Weights of a small transformer language model.
Size: 13 layers, width 448, 7 heads of 64 (1 for keys and values), MLP 1216 SwiGLU, vocabulary 19763, 45M parameters.
Architecture: RMSNorm before each block, rotary positions, no biases in attention or MLP, untied embeddings.
Training: a variant of Adam for these matrices, 830M tokens, 3166 steps.
Each number is 128 + 24 x the weight over its row's rms, rounded and kept within 0 to 255. Layers, rows and columns count from 0. Numbers have three digits each. The size before them is the row's rms in percent of the matrix's.

# layer 5 MLP gate, 1216x448, rms 0.05, rows 962-982, columns 0-223
105:115106152178074146102078144191111118166159113133129121123101113136148128134118131087148111102157139131122149140111115133160160138154116123131107151126104134109100170094110174130131163112178131116140126186124130119167120132084131138118108123103091143130159136125145128162099151097118155125096099143118128136141122106152128103158119135150068067104146172135152101117132149171117100145112121155132153154166083083103133125174138155140122132106111121115104098156096166125157159118098096169115129131127121118159083126122109142141155117147152124079143145139121128151156107109136093150138115126138116168139132102121115113061169125166124167081162095115114097076109161107106143089158
102:149141113085174134149139127105116064106104120135107137115144078125103098127157191172156120135124130141131117126097132151151105152083096142111084123144115120107142140112089112112108133149130130169139164118137140146130132145149130111091161173102105110129112109131070142101146107142155103130121114134068157121114160180146136134137116149123150176119093153122077110124151164090144099113114148164105139109122152116147109108110146148124069138152143125160073116154138134120149122146156121156104157156098153130107118123131117116145143095073107120111084105135167118140118130111180152126141133186126145128121131123127111111115155081164129159147123161160120149134107155163132108125131
098:131126150147162117142147098148142163137120141106115164104130112150090097118127091104119122131109114101148116147128106115099137149139192139156172120149115116160160152044097085094113126100140071131153110127110117124117111131113124122100136123101110109098128151110141126099141107125147128132073102148137142162116119087178122131122124124123162126118154137096138178191143141139148100122140100123139155140113154129115129167132122129152096144145109134135137146165145137165171079132140133127148131137140115089179140150128111152138172134184127096144123166103102148117091161138131112104122124148124112155118131124106142155076130106136129090132168146096107111097130139159143120103136
100:117124137089166092133120092168117138152161136137135134136107115153171151133137107081122128163126115150130106165174165114127147139175161129149162153101115131115141153115143088135128153107099144086122122103105151108135131147138097160087153119086128137141138103175112081150169132112162119159142128149149106124129115141139114177181109159076154113128136144083164170122138119164114110115111145130062110096146102124093183146139114097167137076127125143086101144078139140120160163119063147126126103109136143110137150137139105093123156105160162118136138121107085131130116115145090116168155131153137120114175098151119168162115150145150143114138119151104116136107108123157126111170088
094:162159077132119112142107138149117131128122140124133140145107125149147124126152131126093134114100129199158122147149155137125105121113110156113083094101102138138166122128075135103108147093153114115150163196166102091135125134118131110142137106069129122141138114113176107130112149127134096135099126141168173136129145152131140133130155062150107153103135127151071135149083072116146105114147101148143137147087143113141132139151123116150081102134145109143081147122166118162139112136111102141125106112133118103157170110127144142130162106147141122140131135145135150098117159156130097127122117150142112152130117096138137119130144132132119113097109121107092123133103112101145161140142
103:125170083131145167114138120136081146090181113094110146079116112126121107119125127136130130140139116092145149133146136116140082150121107156130116099160154160171094131185161131129107092111140133117165155131098141133069104185110147104109139127120131138114126127132118141117145113114172121140147116131117194169138130129115149158166138108117175140152099134123103166105155091147146106104130151183123146119118116155132139121117150142139101115103118103093118189134092157133088134105119112149122137167127128083136074149161134145132081122123154139052147123121139139145156102113088094118131134151134154155095170088140093149111124081138126106130146102124105129087168099130156113151113
097:163099126084125142170124121138123131093101150097136131112126110151175103173089135079111145119085134175130103164170097122135117157121152074114139157090120153124127107072109095119122097151093099144135124085137181149111120130129143113099161100157156152139122082167136131171164128152106134087086112097109136117142097140074149109118086150147104114153123111153120132146126127138098163134103107108163121115117125154148107112131144132083123157147116152159095106100117153147128130099126151113148148101137129133090103134143110165144105147109127114160119168157163116147115177104117137147126163154144134148120165146130123118136116106131121080088097176147137102150121081111143115141110
106:104119133158115167145178112136116114102096133127145139117120140183169194125160111082127178121128156121083158163114088109173098151085166105112093105118122141138127117105128109144088131142115099146175112152140110128145138158116124143135143169121086115086109106097135149147161119111127150162114131155116129112147079168114147147125124091154117168127148163140084119118103097160126104168137130110083112090120146143102107159137124136132127124140102123096117142161165113086125139087095131113129120140177137094126131172107134140127112112110180118126124140081126123130158142100162120161146146121170123172123166148155152111137120162146113104118108158159087142141127116142123134158133
105:165130108097048154109103117123160138104081132143124107172125158083146118108111106096104122119165151114140125145141121102090152136158152106118125105142116110114120120104135081099131142152104150102122094145162099098090132146101118115113140132127116119108160084178120109087141113147131101161099131145113127114128100117115124133144129116133146110093136126128118131128151089098115155153093098097092161146109140115135128057123069171125137165112132115099131165123134160138089142137124117175148163120116134157071160153139147123126126122127132071113086156152149080105144075088115122120093136143133127150151080103147144123116137106114168100121148147158091129094122133149139109149094
110:161178076118117165079188134116112124145113137131115118154107143123136094124145121122119108111155097152115127130102147132139087140079121091132141121127118089148136145122125124135145108138133122133142164121104153116097098120113083114081115098116120144097116114116157142132121087107152109091115081105127191102115097128158145132126170110107128124151154168139133138145146119137141136099116102099119144132156156096128133140153076103102115111180114150115105144143121139132130108108123105108086084076153091144079122143134105128130129153163120122100151119127111120108110129121118094120086120148116141123126119170161087111089139134158128070107129110133137100153100138123121115107125
101:139138085121130159168146136111150122123145123078112155137118131125096122178124120154106119141163164069126123149163104150129089114160130103146112082182121133098113128122147135144115136103137136161153156092115128140087101136133133153127090083140130163125106130122127133126166158145182101136135106136139086139147108117165168148165139169158177118140152152097174110116123110171111132094154136156128114111121164148151073174126093160127084153182091122121113121153094136124134136167107147112155131138154105100142135141124145143111158128099133160132144128134130149122117100131134088110149176143157149153118138072180161149134143144130129120127096094130128160102117126129086133103123
105:146097134105108133125148146164130129129114143127120154093149111103117171127099150134095135124137136117121127139114132136128119101112170168142153127096151138118129143119086142137165101124134131104135145104134143121141146159107106113138194089097102119144099124127100098124083130152156140153162116176143131104112123132112157181156164136145123122118114113168099104119112114158130135135089145127133133089095071155164124141169121162129106126156088141130171152146108148119129121109133078104157129135141155133088166128130128129138110096166152199122141164133123161100149145106115120163128163143117129102141130097127126126091141093119126071102115136118092118145138143099146078100146
100:086131131143122103089144111138096088074161195142085102108103146182130140146153102111114117123157119139126136158133191157139134134132120124117122125113099130139102115139087123167097130147099115143157127135147140167151125119112134087128070117146121109154125122111125110113101091148156142171131120141164118109139103163132128163124128118086117114152132160110126135101109177119110139100188149148149122143195165141107099122113100154081161144175132116138129104154087130139161111125104130109131137110112135139118133163090128105157164151120151171144120103156123160123173132134138121126124164150167101106118145142074124136136122150107125093169076106141109116135116136117155141126114
104:153122124143156125088153112127144086110110155053098165107088140155131123119097143135139135114128170123153122134121104093134130144100110096113133121116105123115144111090153079089099123137141134144153159141124113108139136125117133122098108109144191157103149153139154163145085105140118104113119118117164116097134095153115145156163082131110150149105157131165119163153155172071172089119125122118145134105162161135137093135069118140179131117145111137123143165091145153134140165128123179099149135117170149122106131136103115100112134105154117123123116179158139112162119130196121152142112121127159131159074151155129122158129147121142123055089108172078117161119132139164109148131134
103:131121116080114191120102115120117152141140122158078136107115116131166134149161115149163173092129145111158153135136122093126136124133128151105121148108166170139159122128124150133135111159126153126105163103146114105136084147166107137101138130166146082116148127145126134151118106140157091145138115146133117140116107140114123121151132117108101107086116152115179150112158090157106122110143128125143154117108103125143115130141126116153099114175121123110149123148123130121133171106125157128102107130104167099160124155135138121131131101121090148188161133094134126116126121097161148147124102141129142124124164141138089156104092136126151135165143122107134123140122107106138123127117
103:142132125108170159119144102184124127126109147141139126107096147136166143129143145078058129118172119136116105124102144136108140166132092150165153100116134134126127146084112128126115124102100111078122151123103129137122076142110130123142150082087134153155080093083131119127174095126101104169163097112138159122169135168111163122138135136135152099170151097119112109108137131115135114119143113107096130138095134110136145114138115138098122122102119154104108115167154140108116162093074129139149109139127083141079138111100157148162079110087135134134161129096147149125091129144157130146113100162119062113157119148126123177126102137112182132104134144167138141160116092088169136105130
098:141136132121157127120141118117077090149101168163142145148120139135127138126109130151105136121115096135179200098137114155148102130132104167111148101113148094127135139116082143137118128118110118151091124146181161137109126165148134158153148109123146099168148124125118103136128090155109143125133124162176134144122139123119132129130082127092136172141137086101139115097132076143152075134154146092147100118075132168178132117114137144083161135082121133124114133140136161126134159101124112128123155136152149109107099094138139125140152106088133106141140134153133136141116119119183152118154094153132162124098129086137128087147162147139169132115120170170138105076104134106113146086142
098:144120116076126161102112106133145152102171114156119097123171129138158106109153174109093141110139149152103107144121167142118153189106112129080106125125115144179154120127140157101103126124093136152113182092143144109127165151149181167137111124130145141107086086102121122168140085176121160126116123135126145102150109155102133113154149096099128162170132132162179164097184093085116098164124146120110092158161135129162100091156110118155108136143100158141129132125141125087132111120065154148125111138127121134125125111139122095090131129120142100122048152150123127123109144146111125136130126113130122185133099202155137138143125092105142111137122095158104125134171130146123095151114
094:116114133138115108121104099109146133105135126142119123121133099159117130139138120148109121115110148107124131100098139142126117095150100141106130146176132170155129134161125114133119155183146157131095129134156101110111098127143154100123169136151121117147147084146089134105162145119110113139137119127150138161124133150112125142136083178101162134090136131118116154083119118130172144192117109130164114202151124127090124124187084145113121150086133140090102155158176147151136159116095096147112121126110161155101133138179106152105129098138134101068139101075143112118124116135117110140104125170126172152121106160143128123157170142117135106146162101123138124145126145169149108124123
105:170149107115106172150137136120141136123121110161121137099135143128129132152139131153128132139137161114124139127147180140142135131131116152123119099168121148110152109109130130086142157135140112153175152103116155088112121120141102106125138140192101122099148161127105135120096093105129131119109092165157106102136139096119111133090125108111132131132119105154107137117128141127086116143120117149142158121149106136169129103188062125082100126163116134171148105143149163124203121151122087118117127183126164107094134171143166090147162140130125086171155127085158120066134152119081105153159157148089143102124098112080097110079125114084118107100111121112137138118083120150121123108114
100:138079111158146152187153145128153134079098164140124114085166107108144136138185120118124138090149105110150130138116084093107167125111100137122171106098113152158135139118132166147120140107110153114112152117136135126149119135136143145123127117132126144102170163094162141135133158111152126142119111106095125110151152139099138114111145143145132144162153131149187092105132124104119160145129128072114121102127140172152146091107111110110154127107120128120141162140135153120107116101108112070140146074122132108123122142117097159161183085099142066139094155157153119125121115125156125133103118189144122111099147149165123145111141117108143117149124118122135108147113100131128131128178
# layer 5 MLP up, 1216x448, rms 0.0453, rows 962-982, columns 0-223
101:143138132130081082115110137184096099097085104160118142139152092084169085144119116167144144103150130116159152134148103111109135095138157120131124135168170153136095140113135168132123135132144096192149137134123146106126100135098133133171124125130138147100099169143119135096085165131153121143126159138165142158107140141146141126086071139150157103141119153088110159128130118140166101111179113144102142151107095107137088156131132113073149166147128131108196166162118163163133143121096112137119142134126117142164105161139151137128125095139124079100163142190127148147124138143137138075123139126162143157131138147112166138148156084093122117098132122144136119134135158133068076110118
100:144131113156104124097143127173145111124142122129117135133119153137125112095121142121106147155143095134140085129143109148063132149097135102131119136084146130153144122142113109153135101090122142145077162102130123125119151095113118140149146150123093157113127123134144156140107154086135111076101113153144175110142131090083078118088135140138107110131122119143129166147135138123121139138087138144113092122060122096134177127135119115116123130110119086108165099164170134168152094127119114092134116157095113163141138106090106129097114159148133118115112099098119137115144108168108122167124166131143121140168139138120114125112103158108121129131100129146190148135120171113095134125116
101:122153163139121103156108125142098115113165150119119151097164130092095122110123138131146121167129107131174134164100135132127112095141148111097100123139130147142124112192113146127142126115117156120146187156138101139094139117115147150156152130102133161130125106109096122155126148132130127148138126118103119104095105150093116139143164109133135129109112131105161134150138111138155141117113144117134134198117112071124139126118145072085107108120110151127139112150111110116106126116109138085057108126109173099153126161122150116113147172059103110115097131141094129071167078119142096099104100119114104190171110145126128112149095123119103119155136129125128146135156108126147110133120
095:114111104137119097165125089177162129125163137093121165091151115172171118092164097122120119149130138080162176147090121069136124132133140123127160154123139110132120148158121146152140146158153145098111115129127104107142115121083084136091090124164100108122092136155154139145138143107124137105189121128043129118178103110162141152140107135154137160133146111107129151112126130113128067089152128097101117122123102146091138159089142120137138124119116099110099129127109127119149100154133170100095102149120096114188163087169141138161194132126127121087113133126133096145084114102098154103093126137116123120063112122135150133107137149125109120157143149132100096159104115124118142143132
101:122159145102105102149162114142123129153194130101143151159114157115139126151148113139118118166152140144128126159134121133113117080118137099155148119097116120153139103081130122133096121120152080137128138128110107087112150134127158092164161102131130098166163139134175150108106146114098129136129153123118141116161131095142151145134116049121113122120105083148130168162138071118129107139164103136113136104137142088163128076117138077123128144129106186155152131139097104123155132146121125133111118113125124117144146156094141097107114136171123145144155101123106121105124137169153179161132154077130156150138131111130111158132134088178125124150116142068129113150132112151099162123098
099:145140088135184126122139117155142132149111122130109184144132096152138145077141178161107096112110138090152140148136144123140100092162098152154103129163135153136139174135139143151161105094156118134126154128145105110072131121130137127134115073105124134157125124122109152082116163162130093118073122140163109150087133109126141144111102114138196154113123110154145118131153104151091114127104174101131108129132118109108153127138145201077149082119136103110102172131188133115117137132140097110138108131172156102117142149105162116175114099172142113161125127127146134132136152150147110149094176119115149105148132132105107108143143109121073123147123137091184137104110123133090143146103
104:140096150110201119150107147071155159122194132118145129123118117110141139082165109143115085115113125136142130135125102135170124107115144126119116129104109137089111133131103180121134176123117141122124098164088090150130133162183120116093139125170102150151126145114096150131124137159075146114146133119168149146085118145139128129123159108142114116137118173124114103146141155119129132139091099145166098141128092077101177149133146105142107144104123121155147075137134139103097132085137150127131115147113139163120100132142136165151131115116105131148141096122092117134146132125117125135117125102084177147153125086154117177172113138103132149137116141127125135096097116112161096154124
107:134145120154114118074103136121104114182092105115119093138123136091129109165099130128101164104188112165135198111151119105119135169138084189105107112096119172163129122113094132103130121135140074112123095110126124111100083109131119099087153141103160114111123147144117173144150120154146130136131121122144167109140160136149109112116136122096097141137160109136112178136096113161127096121101108089127132085122080144153156138116183099138106178107132121128143110137099129193126151125130181091122124122127119126147155164141122122097103148093126086138149114119078140113128159107125120133134114126148153131100136099138119118102150123128100094137165135154182107115128106125133121158121
106:125111115115138118150125137139131129153091111141127113107115120158140133143115144115149131169133102122090084110137124098166150132142117118168113112082125121139107126131094124134141097159133096126086148148146137127161109163115098113129082108121099100112149153138095102173146168117147119108129145136102112106086138124139123118141157109129162142119140124163139126136153096169114076107102128102079172072104123178087159109147166116123107092090108121092118130113159143203140117129131117122151114137146109088096149148108097095118144104156157124136104165149101122119160140093091133113138163120128166091106154109156161094143133120099121137160070135151114129130115175092136157119163
106:178107082101151139138116136134115128108078152129112178161122105122120079103104149162144148088150151139150173105146116132170114134143139132117139118116137117135099125106086101131133140126136090157158147126124070150143095099102120148147105156099156139076165123138092103152157135145120097165126130091103145155104167088122161104110104103160098062154138143102097149185126102126136121129083093111114104137161118106114158113128114126102152088157130149200094116160135133155099145138171070132131138153139129161167164132150135132174124132130117083171141129136124142122114129145130138112151097139119149138097136097135130125125149109129161126143125116115125112113127140116142121117137
100:112117139155126158124155177138130136124145135139127115119112131145148121124137158143115147148150090147108134155168120122161096160104139162140097128132122121167111161135130119098110102107137071114109152110155133069130127126142153113091110106099139113131143117092132086151099155183120138144128153142134118113147129086148131100117132111159135132104100123120108130091102139159121120126149146122121106143126115098130124152103135143127112114151134134101150149106098164096135157150113138126175146144092111151144107110131148089136150104134158129142131116126142107121152108089118106173168129135179137150097098128132145140160139130120135138087118147104138125133130140154167115121118
099:178162116114124150099108127092113111130141149119132148088114087114160109166119135121164139151128128104123148094143120123161142089113095135177148138163137172142115126115110127161130097147105176122125145101132148145151136144172073135150123135147139111133159138100114127161119124117158168128122154142177136103116107140139154095127148116127112135123095138133149112104137117118134123128124119130162107086121098114145119126171131135133076117122120132111155150144113137167102115090147103152120112048099117141125124069163128129104111146133124118104129108151060112107123126140139122157182139157159156158161137135166098106132115116152095109134125131084118127101169167150123095094120
101:118100120080132128093110131085099147094140106153126130121109124142129122116160088082135117121085160141107114133142102078116124177104113135131078121101106131151109137139140165129153141143142170178130117109166142146129162149122127109112120081178132153148121169129128125150147067114123143140123105117117164114152099116172152094151086112127115114081095134167098157119124142146116127177117155104111087091139147130133095153142147168154141152132144108154153156119091103114100131142133147137100135150163100153094151093158100130113150145168093118145135108109151110160085102122097123077124133075125213104129130156082164140097149148107085114173171168152146147160117095142138117155124
103:116101151130130141127136089136118152111135150119153098145138093139102113110089131185145127092098154114133127093142164128142129101145157142114130160151108117123113154150139124154120086162146168099060097168098130083130143125113142085107139153112112140116094112155120130109115143169179140154090114125141151158163084137126112121148136177138144119166086085129135126097125158132118086113110099120136089153135146170098130128117094148163079115142156128118147125136145105104119147139075128109088150113111117135167109156139126171094098117183127144132168125113113100096102118134154088114152157114111122123132175155094086092126147155107148095166148126111150136149093132127108130119124
100:148172128165134098161127108123143157163123144165147114078139132119130104167133143122073081132128129088106101111131101121109155080117132110098101118142110125115153128124127113113139113149121088145119139135179142153126155171106136129091121112099149142108150172124109120169116087146133115141127132088084145106129111119165166106138121123123113111135122105134091179127118134140144101112124132143079145108111085140128112136104085173121118120177144133107132131191087132180134103137138121150111131105110169115134134149130144097144084152117135122128148187167115115138141145076103107105158149123146176156140114102106161131119143117135115151098085131152135098126159121121150073150146
104:106122121114122143175136123123101082117101146148164134164154122142118130108105150108141098162134120154154144152140154135132135105145130107108165178133158072122148065158100167161084148149180144126168120178168097075142129126155168131123101087131112125128160153138153118156166139167138166131118111109142087142108116119111083109103113142162146144131122152096121120152123154141075098123072174124137124107059115148166163142169144126119120125144154115141149121110160153133108071142106114163083129114150166129096100134090097097137118180098132164129152139133123114107092107152149146105149155117133102134103136109125098133153119114134150094097149079111100120097102156119100138136131
103:155144054051128132118079090098096125096128137140103126159090116138133138141185114156137139112072095147136148107081150119139119114137123122135090123139108138143136114147127148113122125116113123142151130112158117131139110143081139156105122159113128107147120111112093153131136137118090083136131157135123141120175127120143121118132096128118101167144160119143140129190164162117123147155140103121142147097087151149131133117147117122089120121177135160120130115155140127155125146119120092112088174154118127137121087124101099118133084174084100129111104107114146110153143104134161116116122089139143174123150122150134151161122138124113119115154116113133105131157117165109117103158094
094:133155114122132153120130138126143128166150107130142140100129111147153144108154126148100181142078118072135148143162101107155139110116096088146159168119087115144111138129166139145096154127139134091104113153100082136102125088105084102071103150073147169120135163137170152103118143094121117145059129159103081129122116104103182159132117141097085142102120111138107109109131117130137143123123121181129145112160100147099161160108112130121158115155140152090152158130124164146150115094153133105084100131113125116153141125093137124128105140185072143090132154116132109153140131121119116153156131141133096116099170147115128143143140136117161106100136119127134109092084178143144139121104
098:094119139103085100128141107105101175092155153138093107124144097141129105102110089139129120129147098121129137155132163123145129152134099119132120144125111102134167134172087110149138085101121146136127137088116168121126150116141147102110090105132147119106144190155155121144126122131131157111120123134092118150109102107124103103131098185119149118104107107124151121126137117151152134098122123116141109129158102155158135136119114090080155111144139138111151213165144137103120121088126103140085150098091123130110095132151149097120122162182140132139111097160136125120106141129114136202135084100134163117169150165154130165127153115153160170158119110085156130143114136084117099128113
099:147107139114130129133159154153122134139069147098152113177101149151149115105093126108164162194139151157151141151144120125110133158136127127139094110094163129146125121141121122151120177124118129133118155136125073160147108131137188098169091103071133117124136107131150163124134128160124126113137136107166091115111131112095155138114173140136137148125087145161137079123097116120132149129121122124141104124131155133153131094124131088107128133133132178129149136113090168178105121107157142126179152105110100134119162128134133151110104128168132096111103129123157073109126137125112099100108118138149110125164086125101084107110145175147116120158134090117110131112126143116191142142115
101:135117143130093059168145114110142117160116111145114132177116149152131159052132158106167108108191106137097145108141121131120186090084147130112173135168123156118141169119129156146123116089127060119117135140131146145160117146122096134095145101119119084157118152161111141095149105103124158065189128113130137076147084135125109099120136161132107080148141117162123119123109141146180185077144143110126048096113105126125143150118112134097121134126120162136174159106100144134135122114149115132157140114120154151160115152091143094132106120125138123153104139119150139125118128138123115101102125141144116102123129174103156169102117117126071101116123148130162122119145125128126161131164
# layer 5 MLP down (transposed), 1216x448, rms 0.0392, rows 962-982, columns 0-223
101:129141135112114100165130165142141131130155090121091155115126102119156119144113147085116169102143140122121123130106130138141091121101128092099122120190120101151102123121130144126143160098153091143153160146140138134087108127114136131143140161125147107145102193168135183088120086083127115097128125136172112118109142148185174153105175131145160100152132146110120118134152169097131125146123118129160106125152162108166141127141091133153131091144075090159099123070070133143109138118134106096103125174149162139159136072137179123166133142134151176131132098113137130119125129129139126156115124127075130133093136123123135156107113132115128135124146080194120108172129096139138114126115
104:135120121140131072138071129119094156138084112188074121134124140107158134111130081118129127088138073164160114119122096144152109126112097163125105135121113120129169095137130118143126123157168136117137136171114117162136119085137170165127151090118150144098106144138145118118111126133112131160116145131124135130117115138161156133115122150111119152089116148175158115160117118130131148095103147125131122139132102119182122129160128102098141143129130118154163141146071150124136150125179127120075146125140070126111126123123098149135110163162107122105133117131130110121155155100148130137111156127120139145137131101111124138129137107094140149091129098161201107125132106060145152103172
104:167139121110112122122109161113124122146131127144110082113127177124129120124108162156164136119166134180152157131125152188121152139191129145182135167111110119135169148128145125157105130128156134160142139132159105136118128111066155109121159146137175138138120139140087169153126092138099126128108126104142097118136130088109107136119140144153119124117099151105141117145136111155114154106125155092125121165113134109118103147089127043142153135095093148142129143160138113140120168145121119142068110191109105115115117144116135147101113105100118126112084117138156112145121099162119101080154115107149134106123138105120128173109095156108184156131110131136140141134116072083131150103079
097:148147140145101085110155139125093125131147133129134106125147139172131122222087153118082138110137137090140146099100086156122123097090142137150140114150170167112107118144166164154153124135161116138123135170193120125110141131109108126161113161143063137129130095110138140172133141146153160155104103094190138121153131172108139121064182146127174135105101118154119116088121162096179153128170111143157173110145121127132118117109100118117168117167160131135106155178114083142099137152171133136121130151109127121100091121112160128137098125113122152111136140137142090139092147155143157110117103123119142103103099110140122120110123132126142125120155112180113146136145110152129101142119
099:138124118083098118210111165110146143111120117098132139126121120101131121108138128141153120151143124186119103109158173139111165141102096115137108137103148148135131082093124115136163102172108125137162112126137147154143130147097125166093136134131164147149110136151168115119118121107135089143117163125124121134147135111183112139117148087097147110138069111139152153120134117107124111105123144122147117137126133134135125093120142138139124131111163105115136165103098080109134149119138148165095146116125164139139155125104119088125091105187132120141110124125107118110136083130090179117154089128088101136132107136124119131130135135104120137158159096130095166096115130110129134118124
095:097143111145137150174180084096142156126114158138095100144109152137076112114105129134148144151094178109086123145152129114162139117116117108109121151116123113094125118097114088194121124079117168158103135151149169128117157101145133123128123135139136144139107149125121131124119102115109129150189126115085126153170138103153120131125130101139157138114141109114123112103129123075121117161091122132144162117126162159105124142145183128107112133137114113129144114135133162127088089147120139142094140145122137120112098118172141134130130179101157160123099116147136136114150169154132134125136143080093106110134145180108122131108130100085134137145133165098135112113152121143130114155101
089:112140138090151157123110065139151092140096124123148133111119142124093082124168116092167088157136134121113124116128079126141116157099126105114142124117160082090093167083116111159108135130124134151130134122105135138090112107142125114101141126116161086207113122157113116194095089131114110117170173115159134139133083163127169175091111097143143141118187143152133081100136146134132151135151118140109124128117170110140130144119163099121106146126125152158117140095134080141125108115139131128136149097119128138095131117157156141141116139117109121137132142132131123141165070124105138131161166122110145144130154126124145135134147088156110102115148136119113134120113119118119134127152
103:166147110153145122170118163154122158124120106141139182150138144092150114117131118141105150118085135161122138096101117132132150122114116175133115111136196114145166113134113163156152078098190117128095161162141139188063119157130173097130116161166136171139159126107142120132144114178117098155166067093154091151134105104059122112090140119145153120122125124138152117142135163142131146117141140138186156106119153139103081121113087108129123116049152141152159095167105161123131165160179122134132108167139147154150163155151183107144150095144113133134121147137154118138090105117136111155134149138143153131138097082175108145141120115097105144135181145108137115135103114139128119112101
106:097114141123111151143149098126113142158141137122121086158107173159142180118130154150109109094099103141132144164112158134125121116156105122128131106127101137162072131121112127109136104120108130109177174159131113154159127100138098142141130153106119126138113152119159123115103198114169128139060153129174167097092144105125150140110176167166105102149135130090184138120152098168103082131094120166148114168117127142082129163127136063122055122107139116103126142126089087151128136161097111113127138142127141134142144157133153149116135092139121118083150124102109123108125088129129093122129130136143136108119171100120133143135133098147161091171096121090127137130130170098121162135102
107:157124161117155132122088125106093134186118085169141116124117164148129105149128123113128123121127131124127103135124146163136138174097152118124077121115106117102119124151085098095126132135192135146164114165128142139103144131102113164094109143132126165107144131096100143121117139121139120154115149138178120174172106164176108109144123128113147128136136160109119109154103134092162109125124107118099140148116139131126139084120172124113123114139162119109125108113116111132078096105105100087199141125121162115124161137117120114139115169135113116146184103144119170144138120084127127129118096135060115139117151132109136088169217152089109112155122127147121136119139137137147120119098
104:125139107161172164161155117159112088128150112158143163118105111166103138145146106163138134145091155093117156123118121131099120107135154115156153110175136147135168137178115123168131128100115148125117150106136112100161148125145119132135119143187143134163117116152125119143110111142124152152108103087137124087131157117112125148116200106117186141119124139103118137092132161081118138143123083197131093136112162157140108138129070148083113187126086100112137132098124162136152145127112161121114125153134135091163116128136151105141155154090102117141110135138120133144156109141160135111147075135157093129118129171107147090117100114124114157143129117110113137072130118139120157124105
102:117112130130153125121130130127108164129178135154138139134104095144098108150131099163166105160072123129100108080153130138125120150120107167137149129125111114136131177153168135125083142136106116142115132129116124121143083126116137144135102102121087117112062146127168123146118129135154134138123093172086156140109122133132107112139131100121186135123105103181146134108081091154156124125156085163100147108124142104114072135109132153112105113076112127099153121147176127169125143108133133164132130105130141112143130075125135191123146116113124105122126142125101130161093117142100162146157121085176124107142110114184119116126121153125107125164110128129126144116110138138097119134135
096:124103158096193138128092108074125086101156104140131151107129145102107135161163124133129143135151082112149124139117131112136126135140085083152106141106142124156123096107118123137157119119118172143146164129125119110130115168135160112122136118133149133159155128164086163095062126157099100103120123157073128128118103180119113127110138147106124129124137139130115169124123127107097125121128140156086115157134141142107133137126072118103120118104096139109138123182072125138117149155198130111139146165115144110106126106124125109116118128178087117144131145128158114169091183100150168122145080130114115136137131106129107113139108129141130126091133134146121155133151112121148113113160
104:114106144154156099151130116125128087167115103129137113126120132121146115090113138090136105130125100131125112080136104107135120096092106154112082146103145113148155086118130180135130095134132121137136147113195146114145121134101061115136150137116090131085150154100124109129161174128180107131123141106123140090133109126169096129127079138147102153162123132135120183140062155116107117107141146131173164138094107170112145119182171136115120164155189099126144077139149073109121062128138158138124155127120094131143118113144097098167145122174128143134105138130157133099142133106111120144150138132156133105116162120107176161086163132131093148131090154128107113139183128121119122122156
099:109113111127122137178094105157111130175158211096159115090170145126156144088149134152150085086108135138101143110150100155094153086103133143108165097155124147067111112118138142129145150168151104127104150109173078140145124164112122145131110102144160114133146135133145085158167147191119158135147138140103103123151152129073166136161137121098122123141156108096129087127122127109089135136127105156105136131156117138098110160132105146146130120126112163092116105119139116125150091113156132125128137115134076133146166174151094129126137149134174107120108127099115094123145154111074105114129148147146137137109117099142106089095083151095167128083151155145135115113133139141146137172125
103:111114179077157135146129088127137137085143157135110134152127135128167168112135122076110115114136100208111102127145144083150112141136094149172176141114148140125143129111103104096090133159109091111128128125098147115146156139066130147139144137124134130132105157135165114163133139138114112100122159127154105149114130134150157162114105118153150140086109140097072151110160117140124130147131184153125132124145137144124138170135096111126130120146150111099089123099131142112147141116117150105137131111140126161107116128139128111133122129102162122128109061134133150168175176173120141149116094164082115106111119113130148119106123106166125131071111111154142142130115121131167073107115
105:123099146127138149110150134121173085148152104091124130106122145110146114066113106121130143123180124083125187120114095185119069118112159132122118111101098129125118105119111134142179126145102132096129120087117070080137121077123112112146100136094093101135125127093108164132131098127124173109139135148161145104159126108141088140138082088159128081179103118107115129157108116134108112098092117138181108151107150143124105141117116130125146162099116118105111130118131090152146154152117172175140142110106151095140173116150134122077120136115145121129142166160113116120123105116128154192097097101121103127109178098115148137157122141156104130167122143130121136147105131121151092121160
097:123130134096192108110152160145121171104092153104086103128149165114120144150068136146168107110170112192170115074087157126146118139123107145117136145192178119157114102126113085131098118096106146110115124141128153149125178141147143092136174127148130119057101130156122128130134155092101157106139107148112145097132064175136155096109159135126122109127164127141153096094112128100107109149142092111125143114125104104120115084138135116158091151132152121129161120066131146127146124120108169111145133149167122136139132130078120132107172139107112166113128124093142148131122111083142102070138118120155102127116129151147119155129169140117135171142152092181100130101170191141112158156104
094:156136124136122119105145122140122110165129098112158158115141135130091128111120143172135069132088100111142114133136116122127149140126085140124118136107154121107126147112117101086125159146112146083140139105139107112125139144125146121141183102152116146176174101112111154146157145105100157114092118112151141068136102139148142122160131140079102134146120130165112154079140137161185097133124090160130119108144152127116120120093125105162106167187126146103102112138118089089140131157135152113157156155129141146107087137106130115173170130125098097106138109117101122133123130106161130130114146085106155131116085138173141136126134140083125154129206140105135151123139135129118118114140
100:080115167133123122122074126096098145113137134141127097098133124154108175134143092156121131134092126122161111121125165114112151128119105133117074130174165135104120160148191134102099141126130134078135102097123132151104122134119115142116123141121133137192144119128132151123145144124129136118130132145159104129129106112150143123117118154106119117150109106134179134152113159105110087118156126132147124122125102152138094104105183161141110109125154125158121118171101093152106132171115126093170119130167099158154135121129143089147110129112105134145129112164100109106129172125133162117152154164148123161108174138154128086147115128166174130117077116143104140127154129136144119091154
105:134130165147100133175148148145115154117145127104123117085106091137161113066075139128120152152135152169108132141130119142131135113119112086155096135144085151127112142126143089123152157166126119108124142158121104161105148112140111178119158090101143155147099134090136144129119153083117132132117134140133114121157093129110122089118106116099134149106151156135165069156156084116117116146121137107156146140114096106157114151152097123156166127144116063158173091078120078141171158067151166136090112118107157145149102148131121132122122109115113140120128125113168118133129104118150159143093115094123123112086139151124111161127068175103126176118165139139110132128137135160145107113096